From a checkpoint of a small transformer trained on Wikipedia: no biases in attention or MLP.
Each number is 128 + 32 x the weight over its row's rms, rounded and kept within 0 to 255. Layers, rows and columns count from 0. The size above them is the row's rms in percent of the matrix's.

# layer 4 attention output, 576x576, rms 0.0525, rows 287-322, columns 0-191
size [ 94 105  90 103  99 101  96 102  88 101 101  97  96 107 101  99 104 121 100  90 106 111 106 102  90  95  96  94 102  94  99 114  96 109 103 105]
[[110  85 163  94  80 113 215 110  71 115 120 167 163 178 131 109 121 142 122 105 121 115 106 146 121 139 100 133  52  82 107 182 129 114 119 139  94 116 118  92 164 174 108 168  97 109 170 149 134 156 144 148 150 106 124  96 124 103 106 107 148 171 130 144 124 113 103 128 106 141 104 104 190  88 183 141 140 131 152 111 132 140 139 100 135 113 108 150 132 123 103  67 202 163 149  96 135  76 164  88  92 132 231 117  83 104 103 183 187 151 133 125 116 143 105 139 117 133  99 150 136 110  95 130  43 103  97 180 162 124 130 163  98 129 121  74 177 181 115 151  78  93 174 154 131 184 155 149 155 108 110 100 145 115 122 111 151 179 115 125 151 100 108 121  86  98 135  76 179  86 203 121 159 127 177 112 106 160 160  95 139  82 101 136 108 101 110  55 211 165 172  73]
 [ 97  82 110 139 136 152 106 126 142  67 138 193 126  88 118 154 177 154  66 150 141 198 140  87 113 141 136 154 106 155  83 142 176 137 130 144 115 125  94 104 129 103  93 129 138 129 212 135 136 171 141 173 123 123 131 158 116 129 127 101 112 126 122 161 152 115 103 154 173 114 134 181 153  68 121 157 109 117 164 112 151  93 168 110 119 122 154 140 107  93 156 127 117 110 154 130 131  50 113 144 142 149 128 139 109  87 123 201 119  78 117 151 142 132  69 136 146 225 119  93 119 138 130 147  57 172  79 142 188 132 121 182  77 114  91 100 143  62 110 124 155 137 223 151 127 154 159 208 138 149 135 186 100 108  94  95 129  95 106 163 161 106  82 161 189 104 120 167 165  68  99 156 101 127 155 104 152 108 181 103 122 102 140 134  98  70 103 109 108 128 148 146]
 [126 178 140 130 165 114  82 127 131 125 164 101 113 163 109 110 136 120 129 132  99 139 101 146 102 203 137 115 108 167 176 114 130 131 109 138  94 120 124 122 160 127 161 174 133 157 161 109 132 119 158  89 113 166 107 109 116  93  89 169 145 176 118 148 109 137 113 116 125 136 225 116 127 119 205 127 105 146 135  91 100 160 114  74 101 103 133 151 122  92 120 118 174 149 149  90 137 177 161 151 181 146  85 142 156 105 178  86 120 146  92  88 137 122 143 167 131 141  94 172  73 214 121 128 124 149 176 124 146 128 116 161  93 114 120 110 164 124 165 184 127 194 174 116 132 157 182  85 118 142 115 113 144  88  94 141 148 185  95 143 128 123 134  91 153  94 224  90 123 150 196 147  74 151 157  75  69 133 110  74 111 111 125 136 116  99 145 135 143 147 154  88]
 [103 134 156  89 150 161 167 145 132 118  78 124 149 101 102 121 127 105 105 110 123  97 116 106 178 182  57 188 157 102 116 100 125 142  99 126 130 133 136  96 139 125 137 107  63 177 164 158 117 144  90 118 122  84 130 145 139 100 153 190 146 104 141 122 106 196 122 103 161 168 140  95 122 143 107 100 141 170 126 132 111 121 116 112 160 149 146 170 120 165 156 171 174 143 124 145 110 166 153  73 175 137 148 124 154 111  83 122 184  84 116 147 146 115  79 103 146  84 124  98 189 185  97 218 167 112 112  89 113 137  98 138 121 145 135 119 126 123 117 103  41 181 148 179 107 195  95 133  93  63 125 156  91  94 172 235 127  84 159 105 111 190 113 114 166 177 123 121 125 123 112  91 155 167 129 143  77 138 107  92 137 116 135 170 113 167 169 172 179 142 119 144]
 [147 176 167  94  89 156 112 122 119 106 128  99 101 119 145 200 160 168 101 173 146 150  83 119 123 108 142 147 152 109 118 164 136 150 148 105 132 125  97 118 124 109 108 115 155 193 167 129 103 138 127 110 143 100 137 158 143 149 145 108 121  95 129 168 142 162 127 109  48 125 167 158 111 155 131 149 155 163 159 154  78 112 137 152 142 139 119 149 179 111 187 127 111 150 136 158 144 189 150  81  93 119  90 119  87 110 125  79  85  99 137 190 115 168 128 165 137 155  33 100 115 115 106 146 134  76 111 196 138 162 142  85  90 148 137 105 129 122 109 138 146 185 159 101 124 133 135  67 188  91 121 195 140 152 130  97 114  82 152 159 124 179 117 113  35 142 179 142 104 160 132 168 146 149 150 173 103 110 120 155 147 139 103 157 182 100 201 110 127 143 133 173]
 [126 129 118 189  77 141 180 103  85 131 147 134 213  97 160 130 162  78 132 124 122  92  61 141 100 113 113 131  72 123 108 124 123  85 166 111 131 150 120  96 167 106 138  87 173 107  89  79 116 146 143 149 109 179 119 105 202 143 120  73 144 158 115 125 108 150 160 154  87 141  51  95 109 166 126 108 132 118 131 143  63 111 132  91 182  68 107 152 103 128 128 118 138 103 145 134  97 137 131 220  77 173 143  59  79 145 121 154 247  93 194 116 168  65 107 132 111 113  49 139 103 110 107 105  49 155  99 110 116  97 147 122 115 154 116  82 178  75 154 119 162  95  77  50 108 154 149 151 128 171 125 132 213 162 140  84 117 171 129 115 122 178 145 132  59 162  31  69  65 172 122 114  93 125 146 161  75 126 124  82 203  55  78 156  90  88 123 164 162 101 170 127]
 [134 100 148 131 101 127 108 172  70 126 189  66  70 176 126  96 123 133 161 140 160 151 107 170 110 150 148 133 144  84 208 140 121  94 149 120  74 109 122 137 120  90  93 123 132 119 111 116 124 189 121 179 128 155 147 119  89 137 176 184  96 138 152 131 110 134 125 171 131  62 143 116  82  95 149 121 102 135 115 141 151  90 121 116 117 113 136  94 119 129 139 138 163  77 153 126 144 114 169 126 122  81  96 185  85  90 216  70 101 167 137  81 125 110 171 109 152 163  93 202  92 147 147 129 152 100 223 164 143  78 173 128 103 108 119 119 137  71  86  95 104 109  82 126 130 206 111 185 104 139 141  99  93 137 143 208 129 137 133 149 125 114 133 204 105  24 166 124  43 120 164 109  93 143 136 134 137  95  88 120 100 127 143  90 115 113 140 136 191  85 151 131]
 [174 129  86 118 160  42 106 185 125 163 133 160 139 143  55 139  69 111 122 122 144 153  93 124 120 152 151  86 129 123 127 104 146 126 113  53 100 130  97 110  95 139 147 141 151 127 154 123 111  96 116 141 142 139 140 120 105  71 121 128 133  84 137  97 113 131 127 116 119 131 101 157 106 135 116 181 147 115 106 115 149 103 129 156 112 177 112 139 184 106 138  88 166 153  89 146 160 109  74 153 162  47 102 149 143 177 133 149 142 143  41 147  98  96 107 162 138 137  91 117 121 155 168  89 175  98 116 133 133 105 109  33 102 125  89 113  97 141 139 145 162 157 169 143 113  77 115 116 185 133 144 104 120  72  97 100 140  94 131 105 135 144 150  95 148 139  78 192 114 173 144 159 143 101  89 103 160 107 142 142 104 117 148 160 199  77 154 109 141 141  68 133]
 [142 134 143 154  93 137 157  85 166 134 136  95 159  91 145 109  76  96  87 109 119 106 126 139 116 119 116 129 153 104 109 120 116  63 108 191 135 141 151 144 145 109 159 150 175 161 136 155 151 135 155 145 158 143 118 131 114 104 114 158 124 110 126 104 139  73 109 125 159 170 143 170 156 133 180 125 142 117 155 112 131 159 147 102 119  82 136 122  84 151 118 103 115  95 142  83 131 121 135 159  70 180 136  98 184 151 122 104 151  58 160 131  61  63  91 103 116  97 128 122 110 113 119 116 129  95 103 133  63  89 135 223 162 122 162 146 135 143 145 159 167 151 161 116 128 108 155 152 178 126 136 121 126 109  69 156 138 102 142  91 139  97 100 131 142 165 112 162 169 116 165 120 120 153 136  91 131 151 141 128 131  90 156 150 112 136  93 120 111 107 171  83]
 [156  91  99 130 156 125 163 136 129 114 135  79 110  96 142 105  80 146 118 120 103 178 139 104  94 120 106  77  73 105 156 144 156 120 131 184 108 134 170 106 168 105 124 129 156 212 133 118 167  96 150  79 209 195 122 169 180 121 135 125 141 136 110  94 145 183 124 162 132 178 162 139 129 112 115 135 120 161  98 131 131 173 165 108 123 117  95 112 139 114  89 105 147 117 160 123 179 110 133 134 182 135 181 127 124 107 139  90 106 118 130 146  76 128 107 140 125 197 118 109 108 131  97  80  51 118 154 170 134 113 154 196 111 131 172 118 188  86 156 106 213 212 106 134 179  94 128  64 238 214 124 188 171 112 159 132 143 124 103  85 160 232 133 186 150 195 184 150 159 106 125 129 124 166  94 119 132 176 187  95 128 100 102 122 123 104  91  96 149 107 126 127]
 [152 151 141 129 107 147  70  88 173 159 154 204 130 132 196 158 122 175 107 153 172 118 109 151 109 108 121 203  66  98 118 156  85 156 131 113 133 133 106 170  65 102 205 157  74 118  99 136 134 152 132  92 151 143 136 136  88 154  83  90 116  84 151  85 137  96 138 121 131 131 124  67 148 110 147 138 108 122 175 160 100 165 124 140 148  43  77 131 144 143 101 142 103 143 115 116 111 174 155 143 105 152  77  62 197 155 162 194 132 119 219 174 126 174 132 135 173  93 122 197  96 126 114 212  68  80 144 140  87 163 123 108 124 132 119 192  44  84 229 174 102 129 109 125 145 144 169  77 131 144 130 130  64 154  94  83 102 127 144  93 164 108 144 100 123 136 124  62 162 100 163 138 127 107 188 155  85 146 101 121 153  58  43 134 117 147 130 149  83 162  96  94]
 [110 141  84 154 134 114 139  79 103 101 144  70  91 109 150 114 131 104 100  89  92 161  96 167 176 166 139 154 127 128 157 110 142 100 106 159 103 144 125  70 132 122 136 173 159 119 149 148 131  86 179 125 157 141 141 169 108 117 139 152  97 156 125 119 129 104 147 137 138 123 177 168 108 158 106 132 175 100 133 135 120 116 112  96 112 119 126 108  84  88 170 138  90  94 110  87  98 186  77 139 123 120 117 102  99 103 145  60  55 111 155 131 153 135  87  62  96 157 105 166 181 172 154 175  85 108 167 126 108 103 110 159 114 149 163 100  89 169 118 197 149 117 136 167 143  87 188 117 161 145 137 205 104  90 189 119  83 158 146  67 123 111 166 129 122 113 133 203 118 162  56 132 214  93 141 133 121  81 100  78 147 151 109 111  86 113 207 178  77  59 115  93]
 [117  75 121 143 116 169  93  88 150 174 162 133 154 116 126 122 137 100 144  92 157 183 153 143 148  85 164 128 117 134 150 136 152  84 154  59 144 126 115  66 152 136 160 125 119 146 146 108 134 130 116 106 172  99 120 110 101 150 116 153 159 151 126 122 101 134 119 134 167 139 112 170 152 136 134 109 105 182 124 135  84  81 140  89 126 130 134 120 128 144 130 112 144 119  82 107 136  63 127 172 102 180  80  89 157 158 176 131 164  97 143 129 138 101 146  96 138 189 173 142 150 102 169 126 110 150 147 146 156  94 147  85 125 141 144  75 161 134 145 122 147 158 167  95 168 117 109 114 205  91  96 117 100 127 132 152 148 159 133 134  97 161 102 115 186 126 133 181 147 146 152 111  89 205 125 147 101  94 166  72 121 135 144 135 129 150 139 123 152 102 108  70]
 [115 141 214 130 122 124  78 153 162 142 100 120 133 201 106 109 170  83 109 130 144 114 133 151 110 181 166  91 150 137  46  81  93 160 134 115 100 107 121 168 121 114 167 118 108 122 127 159 102 165 156  86 139 148 140 133 111 116 124 136 175 129 166 153 136  76 121 131 111 156  87  93 121 160 146 145 149 130 150 105  92 122 118 199 135 156 112 107 173 131  47 158  58 171  71 165 116 136 242 121 110 109  53 149 156 145 101 121 126 201  87 117 164  86 117 129 175 126 127 130 119 192 150  97 141  89  68  52  89 185 152  81  63 128 144 165 143 126 184 136  97 152 145 157 112 152 174  64 169 121 134 167 125 138 139 149 168 100 217 152 122  94 118 131 138 153  85  80 129 128 142 164 141 128 168 103  86 104 114 203 134 200  89  74 181 140  42 155  50 177  45 163]
 [ 72 127 127 123 117 144  91 125 131 154 139 112 130 128 170  70 144 133 129  61 174 111  94 110 101 147  77 147 112 142 186  83 135 199 122 103 124 141 151 144 176 184 183 182  85 143 121 122 128 115 130  79 169 147 130 122 133 121 165 158 140 146 111 123 149 119 116 117 145 117 110 143  76 142 126 111 133 116 146 109 132 151 159 104 132 145 132 184 137 164 113 162 132 164 127 118  81 152 126 100 122 145  96 109 136 172 158  97 119 128 160  68 172 147 129  79 203 124  99 149  73 149  56 151  99 160 163  73 108 187 106  86  99 148 148 154 200 164 230 186  88 124 102 141 120 155 123 108 163 139 121 123 114 116 209 142 158 147 101  99 150  94 111 113 147 104  70 140  57 136 130 119 145  93 189 106 124 130 153 101 121 146 118 174 132 172 124 160 121 162  88 140]
 [112 116  95 168 129  91  58 129 167  93 163 120 136  58 166 102 107 117  94 104 171 143  74 166 169 113 116 107 157 123  92 139 119 171 127 106 118 134 104  91 140 113 212 165 111 131 131 121 138  96  90 147 112  75 131 120  84 139 108 124 155 123 127 131  75 174 147 117 114  88 167 143  90 140 139 145 140 125 143 136 144 109 148 100 153 122 125 139 204 104 113 103 143 162 130 163 126  87  87 183 138 100  80 129 159  96 181 130 161  72 161 105  92  97  87 101 167 136  51 159 191 104 112 116 208  85  62 169 121 131 128  63 124 124  71  64 145  77 227 166 110 142 161 133 133  77  96 144 116  58 140 131 104 140  86  94 163 141 125 153  72 168 165 100 146  69 203 124  99 168 156 144 122 133 157 137 122 107 138 103 155 101 139 134 198 103 146  97 134 160 140 137]
 [107 136 175 105 137 172 157 187 123 136 130 145 117  90 122 163  72  46 145 122  59 141 145 107 148 117 143  93 103  94 148 193 101 126 142 186 126 114 108 104 161 112 136 114 137  98 138 170 138 134 174 124 113 120 117 144 102 131 172  93 209  94 125 121 118 123 138  95  88 162  98 163 111  85  98 109 106 181 113 128  96  58 106 139 130 154 113  57 133 136 112 141 193 132 120 103  67 158 197 111 127 190 151 163 123 153 141 116 112 124 157 155  66  17 124 110  50 158 149 149 163 128 129  78  84  95 182 153  91 115 146 209 133 109 120  90 179  91 127  98 157 103 141 180 154 136 208 135  98 143 102 146 116 139 193 115 207  96 129 130 101 123 134 120  59 190  99 188  88  68  90 117  84 211  89 125 105  52 134 107 119 171  85  69 121 103  69 127 209 152 114 100]
 [134 155 168  88 150 120 190 116 120  99 148 136 145 139 124 140 103 134 124 146 135 141 142 188 118 146 136  77 150 111  98 188 119  60  99 146 190 125 120 102 144 103 134 157 168 162 111  76 105 192 142  77 133 106 122  84 125 117  95 142 144 180 127 129 110 130 131 152 129 122 139 112 167 127 119  61 136  42 117 122 128 122  95  98 120 133 139 124 110 112 106  63  91 148 197 147 137 157 189  87 136 120 180  96 129  82 172 130 138 157 159 124  92 163 111 168 119 157 128 184  97 167 133  58 161  93  82 186 114  70 103 155 201 126 111  94 162 101 122 180 180 176 108  53 102 213 145  90 115  88 120  42 156 116  81 123 130 192 138 142 103 129  94 154  93 120 170  94 170 128  98  64 123  45 120 126 147 134  70  73  92 137 150 152 140  92  86  45 101 190 210 149]
 [140 121 181 172 103 143 149  95 150 138  93 125 153 142 123 193 132 146 104 125 136 121 110 135 141 186 144 189 117 104 128 113 112 108 161 177 110 137 124 150 113  90 101  62 116 195  79 103  96 131 119 103 172 185 124 175 120 131 115 148 126 187 113 149 157 171  95 105 105 128  78 154 102  96 142  86 107 157 124 130  97  87  92 156 103 124 132 186 135 142 130 152 132 107 111 123 163 146 216 169  90 124 151  93 122 151  80 143 153 137 113 234 149 152  99 127 124 114 121 119 126 150 167 196 117 103  90 116 106 101 174 178  75 138 133 172  90 123  81  68 107 196  70  97  63 164 123  82 176 172 128 186 104 152 136 159 112 203 125 141 160 215  78 105 106 112  66 150 148  80 161  81 108 154 122 144  79  80  75 209 113 132 131 184 162 180 149 124 137  87 124 163]
 [147 117 139  81 145 117 146 185 100 144 116 147 140 127  91 112 138  94  99 107 117 183 111 109 147 106 132 167 125 117 121 144 106 127 111 160 113 144 113 151 156 152 154 105 153 121 125 110 151 194 133 108 187 152 145 110  78 132 132 125 183  99 126 100  94  82 136 162 140 116 100 101  93 107  91  99 174 119 150 131 152 141 180 111 107 186 140 138 157 152 145 159 156 143  89 119 141 105 160  82 156  90 144 196  91 142 134 134 119 165 107 103 119  89  88 107 150 228  99 108 143  94 159 160 132 119 120 132  89 106  92 172 113 134 105 153 133 177 134 100 176 150 161  85 158 204 141 123 219 152 147 142  55 122 128 140 175  97 136  55  74  72 123 170 139 103  90 100 114 107  95 117 165 124 174 122 161 152 191 130 103 187 172 143 173 153 187 140 163 146  93 136]
 [127 163 102 102 120 188 151 174 150  80 152 151 107 121 157 152 141 112 101 108 147  95 141  96 132 141 165 159 154 152 146 137 143 124 127 158 119 110 151 119 141 101 123  98 133  42  84 135 104 140 143 142 147  64 152 143  99  95  95 145 173 144 150 153 109  85 124 135 115  90  50 106 123 160  72 101 135  85 139 133  92  72  73 132  97 115 100 109 107  60 144 100 141  86  79 113 119 193 105 126 102 211 150 177 133  62 161 148  87 164 193 133 116 122 100 113 138  91 186  97 136 159 192 150 148 180 133 115 156 111 130 173 104 123 154 119 150  94 106 104 159  14  80 134 131 137 158 135 154  88 131 149  98  39  65 161 153 163 202 153 101  64 123 120 106  91  47  83  96 165  85 140 148  65 149 138 101  87  62 141  82 106 101  71 140  26 122  65 132  77  67  82]
 [ 78 126 144 137 146 121  92 141 131 173 192 175 143 123 129 176  58 123 174 138 155 103 143 115 136 149  81 187 121 167 144 122 160  92 113  76 120 118  93 145 122 163  92 127 145  81 164  92 114 104  96  91 104  85 130 125 123 132 108  94 155  89 116 130  86 144 144 191  90 124 133 147 114  93 141 150 106  94 117 139  88 174 156 141 124 126 157 184 167 174 132 114 100 138 197 100  66  99 183 123 171  98  91 140 143 189 199 175 141 129 135 177  32 134 190 124 155  90 152 123 132 136  69 203 129 182 139 129 169  84 107  40 121 130  92 141 121 166 100 116 141  70 158  92 105 109  59  84  92 104 114 134 134 114  96  91 155  75 122 123  86 137 139 199  66 142 151 161 123  83 155 159 107  92 109 173 102 186 147 165  95 101 152 212 159 207 130 103 124 152 215 108]
 [170 127 163  92 111 143 220 176 115  99  99  92 118  99 141  80 130 113 139  71 119 113 162 130  78 165 110 104  88 112 121 144  95 141  93 148 150 119 135  80 139 179 130  57 159  61 190 138 126 148 109 149 121  86 119 110 184 161 136 125 116 183 134 158 163 142 135 128  96 161 167 110 215 195 150 133 130 108 170 114 148 157 121 157 123 131 107 101 100 113 108 132 138 117 108 147 164 103 151 121 121 129 215 167 160 102  91  71 118  74 162  90 135  93 110  59 140  90 169 123 104 192 120 106  81  99 122 159  55 159  91 181 142 117 146  91 138 206 104  82 161  80 217 129 147 147 100 145 134  58 128 106 171 152 112  99 108 213 141 156 166 156 119 115  68 186 185 121 217 192 153 123  91 141 191  88 152 176 126 143 124 156  97 140 111 109 102 135 145 111  76 165]
 [127 137 166 139  43 118  99  67 132  59 146 129 140  99 164  82 131  88 127 136 156  55 189 145 123 114 199 120  99 168  91  78 149 113 137 142 169 152 134 122 128 124 147 151 155 119  63 131 143 156 161 100 162 114 150  98 129  84 102 107 121 167 144 129  84 152 137  78 174 134 109  81 139 108 150 130 155 134  97 131 107 139 140  74 129 124 121  98 132 118 114 152 119  97 158 148 165 130 148 144  33  84  75  52 155  47 150 102 160  68 143  68 154  83 146 162 164   5 222 116 126 144 212 126  98 201  75  68 123 123 164 151 185 160 156 115  93 137 118 159 164 110  30 118 131 164 173 118 148  85 148  84 100  85  94 112  86 148 174 124  69 187 136  78 197 121 105  76 132 108 145 135 139 144 110 130 151 113 125  86 125 132 134 109 139  98 133 161 142 105 201 160]
 [155 122  73 159 144 123 156 142 120 127  78 142  97 119 130  88 133 114 134 103 114 148 203 171 118 117 106 174 114 161  86 134 132  76 111 115 113 125 134  96 143 122 109 124 116  91 137 118 112 144 137  89 160 163 138  82 118 125  93 106 138 148 119  97 105 134 139 142  75 121 131 168 114 177 140 107 118 124 142 130 196 143 114 101 178 124 120  64 133 116  94 104 108 168 135 167 199 138  61 144 117 102 109 106 122 128  84 128  56 129 145 170 119 128 133 125 154 140 175 176 117 141 115 213 102 185 114 107 138  80 109 101  89 133 164 107 111 117  97 125 114 146 140  93 115 147 150  92 154 165 125  76  71 143  65  80 143 116 168 114 113 171 112 162  55 141 125 162 145 170 158 135 126 133 147 166 230 130 107 103 147 107  95  73 130 123  79 115 132 162 164 199]
 [100 124 168 152 135 111 110 126 119 158 150 179 146 123 150 136 109 125 110 114 125 154 139 162 158 154 178 134  84 131 104  74 110 119 148  75 141 138 114 132 116  72 124 136 137 146 151 128 131 114  90 184 135 163 149 127 205  97 128  91 135 110 140 116 126  90 118 100 126 155 130 170 116  68 150  96 169 111 104 131 214 191 130 100  96 139  72 147  73  97 128 114  97 169 138 169 131 117 145 163 127  99 111 115 116 181 134 132 162  98 162 150 108 120 112 112 124 209 106 164 178 163 189 126  83 145 116  65 140 114 140  64 125 130 133 110 117 100 154 145 134 150 179 126 123 135 101 158 150 156 146 144 223 136 128  96 127  94 161 119  99 152 109 100 124 158 156 179 105  69 129 107 175 147  74 153 250 201 134 127  65 147  30 153  69 103 109 121 122 168 154 205]
 [132 134 154 109 155 147 173 155 149 105 126 132 115 102 119  75 153  83 154  96  89 147 169 170 157 131  92 101 118 186 127 133 137 162 154 126 160 117 114 108  78 136 118 119 178 107  83 108  99 117  83 185  98 102 132 107 119  97  95 136 178 151 100 139  89 102 116 144 108  85 112 138 142 133 162 156 142  88 143 124  90  64 134 103 118 145 123 117 139  96 165 119 141 169  83 156 104 109 144 143 154 180 170 124 142 119  99 131  78  76 117  87 154  99 146 130  98 151 174 152 139 134  67 107 125 182 132 118 118 180 163 139 182 106  99 108  82 113 125 155 169  80 112 127 106 130  64 169 116 117 135 110 120 121  87 112 183 166  77 164 107 114 134 144 108  90  82 141 158 139 170 121 140  89 124 134 102  85 133 101 117 138 147  91 119  98 135 149 116 165  82 134]
 [113 195  81 182 115 169  92  86 129 127 163  93 105  76 112 118 136 162  89  96 164 146 121 147 181 117 146 165  88  84  56  40 120 183 147 154  69 147 120 158 185 113 170 163 140 126 184 115 143 174 166 143 151 148 120 120  95 175 140 100  84 119 153 115 133 155 132 149  71 145 141 110  94 118 183  96 136 159  73 147 142 143 140 148  80 155 134 129 144 127 112 157 106 189 205 112 119 207  81 167 128 191 115 127 130 115 159  80 101  87  82 117 142 120 105 101 163 152 134 146 181  99 152 148 104  83  50  62 107 174 158 157  60 136 103 182 211 109 192 138 165  70 169 130 147 187 141 127 161 162 128 110 109 165 162  61 132  92 122  93 125 160 163 161  52 128 129 112  87 123 182  89 133 129  72 138 155 137 150 161  79 181 133 108 142 126 152 192  99 183 161 108]
 [148 163 103  99 151 228 128 159 130 109 129 175 195 128 121 116 105  98 114  74 144 158 105 105  68 121 127 184  89 160  99 128 158  78 116  77 132 117 132 128 119 168 130  69  81 126 135 147 105 165  92 137 147 151 125 119 136 151 166 113 128 172 148 134 144 120 138 171 169 143 145 171 148 144 130 111 167 143  62 114 145 115 168 166 109 130 137 196 103 109 121 102  90 172 111  95 165 180 119 114 140 241 126 184 120 104 135 185 216 156 110 119 122 103 121  87 131 173 123 109  70 110 136 197  97 175 131 104 171  89 125  71 136 105 114 167 122 169 135  48 100 147 138 121 102 171  77 160 138 159 140 108 139 165 179  76 141 146 145 135 157  90 158 191 180 130 147 156 157 142 152 109 187 171  80  88 155 130 200 183 120 123 149 212 103 107 121 106  97 164 141  91]
 [125 122 146 139 116 143  86 126  77 164 102 107 103  80  95  79 122 157 171 100 113 114 122 167 118 119 116  86 163 148  55 110  89 121 104 138 134 136 137 113 158  90 114 128 182  68 119 136 127 109 108 122  98 143 126 154 139 102 124 189 112 167  97 111 155 117  89 107 130 149 118 148 115 121 121 160  79  96 124 124 192 160 132 168 112 133 145 118 163  79  95 106 157 124 115 130 104 117 133 143 136 127  34 125  97 146  60 140 144  33  67 105 153 151 153 119 123 100 132 185 116 103  87 100 168  70  95 136 120 121 115 159 152 125 172 120 157 118 120  95 147 107 140 138 129 100  99  85 126 104 140 125 134  92 129 184 108 157  74  53 155 124 112 128 117 114 135 153  88 113 126 166  85  86 151  79 188 118 121 156 184 222 153 145 136  97 122 139 168 107 141 106]
 [103 153 142 146 109 145 194 126 110  88 117 131  78 157  95 101 105 125 135 138 154 165 123 145 135 104  68  82 151 134 104 105 151 101 132 186 128 142 139 154 201 131 137  79 188 133 156 111 114 122 138 124 155 124 126 100  79 140 102 127  49  89 115 114 119 170 145 134 148 114 137 133 135 142  64 203 112 110  85 128 108 160 135  95 139  96 128  91 186  74 106  81 127 139 138 154  86 174 135 148 101 186 203 140  91 120 105 169  82 170  89  83 100 119 121 130 141 159 108 137 141  93  45  87 140 105  75 122 145  74 110 187 128 151 142 145 240 116 145  47 167 138 137 134 104  99 155 103 177 129 119  71  87 133  75 108  62  99  98 140 125 150 154 123 140 103 115 127 137 177  78 200 128  76  66 136 103 151 151  71 157  59 104  79 199  48  84  75  85 144 103 170]
 [102  72 138 123 149 170  73  94 127 179 143 198 106 143  76  98 119 124 145 128 141 115 127 125 186 155  54 157 134  69 144 188 126 123 159 163 108 117 139 102 159 124 127 115  85  92  64 146 124 130  60 119 158 135 126 128 182 155 195 129 174 142 124 175 134 150 125 167 141 122 155 111 147 157 129 135  90 142 127 136 110 118 127 138 128 142  93  82  83 160  83 116 105 155 108  80 100  66 142 140 139 188  97  71 154 187 159 207 109 159  77 103 108 115 163 122 124 102 140 117 209 167  38 166 123  92 160 172 140 103 177 171 145 115 148  76 169 111 125 117  85  95  75 170 129 133  28 125 147 164 125 138 194 166 200 152 160 112 104 192 129 168 132 175 147 163 155 134 192 151 108 154  73 179 120 146  83 113 134 157  94 130  83  94  83 162  44  96 117 159 104  68]
 [132 152  96 112  92 160 133 125 113 147 106 128  89 181 133  74 163 138 174 109  86  99 161 146 137  61 108 117 147 178  99 117 125 128  83 119  76 145 149  88 101 122 156 118 135 129 154 112 112 171 108 127 136 130 133 133 144 102 118 111 129  80 128 116 121 127 141 111 109 118  97  94 180 102 149 128  97 112 150 115 145  99 125 180 143 130 105 117 143 143 120 116 128 153 112 137 117 160  87 111 103 173 118 119 119 120  92 131  89 183 109  65 168 130 160 100  71  80 178 135 143  54 115 130 202 134 111 125 127 117  32 128  75 145 155  44 126 110 185  93 147 157 185 148 131 176 100  89 136 118 126 118 126  89 104 114 137 113  96 121 138 112 147  84  90 125 124  96 205  96 212 104  87 113 180 116 159 104 126 176 154 125  92 111 118 136 135 115 162 129 111 131]
 [ 71 133 128 145  91 153  87 118 132 115  58 136  92 127  94 100 163 129 169 119 133 150 132 136 156 119  94  86 145 145 150 119 169 173 111 149 113 123 134  98 120 175 224 151 134 110 115  96 105 111 114 149  96 109 138 101 151 129 118 138  94 150  62 154 153 128 102 110  98 142 148 112  66 102  98 135 142  69 145  95 129 123  92 110 111 125 133 154 149 105 145 186 148 131 126  95  85 123 136 137 103 167  97 130 126 125  43 152  88  85  88 108 169 139 185 141 143 158 132 130 165 112  89  68 127 170 126 160 167 156 103 138 127 130 146 103 141 174 240 146 131  83  93 110  93 125 125 153  96 116 131 125 197 121 141 117  85 158  58 145 156 121 100  83 111 134 124 124  48  81  90 137 137  25 140  80 101 107  90 110 101 130 117 150 140 114 149 203 148 127 104  89]
 [154 152 120  95 120 120 122 141 182 117 107  88  76  74 132 143 134 121 175 135 120 135 163 149  91  99 103 166 144 184 146 111 141 123  70 131  99 136 108 130 124 128 180 115 139 138 153 136 121 114 102 123 111 132 120 107  92 125 190 184 124  65 100 125 129 119 152 123  81 124 139 139 160 143 116 166 147 142 176 133 109 137 155 159 132 120 139  59 123 145  99 131  97  64 120 114 113 162 136  90 142 132  79 123 236 110 130 108  73  53 133 119 123  99 206 115 172  92 188 145  91  72  80 171 172 145 154 107 128 142  91 141 103 126 118 130 121 176 169 108 102 124 159 128  95 119  90 131 127  85 147 102  81 151 213 211 121  76  96 101 148 111 165 150  64 121 152 150 161 113 145 135 100 151 152 102  90 132 157 130 171 175 135  73 106 152 135 141  82  82 166 118]
 [112 138 169  99 104 195 189 164 101 103  77 128 130 130 137 129 129 126 164 151 157  66 114 141 157  93 161 177 119 149 138 124 135 109 118 108 158 126 125 159 151  87  97 128 114 162  66 127 117 118 171 104 131 175 119 159 123 111 162 159 134 121 127 109 114 140 126 109 153 133  59 141 174 104  85 147 184 151 143 130 118 144 158 132 138 131 121 100 134 130 131 107 163 142 109  85  90 138 184  99 104 218 227 189 110 100  72 148 149 134 135 109 159 134 166 147 163  83 110 153 182  60 136 209 124 111 162 145 145  98 144 114 192 110 132 181 141 107 102 106  88 166  72 103 116  98 169 109 138 158 131 158 141 113 165 142 133 129 118  92 118 131 138 106 140 127  22 143 192 107  63 124 198 130 179 100 105 158 172 145 168  90 111 123 138 143 149 113 156 146  97  91]]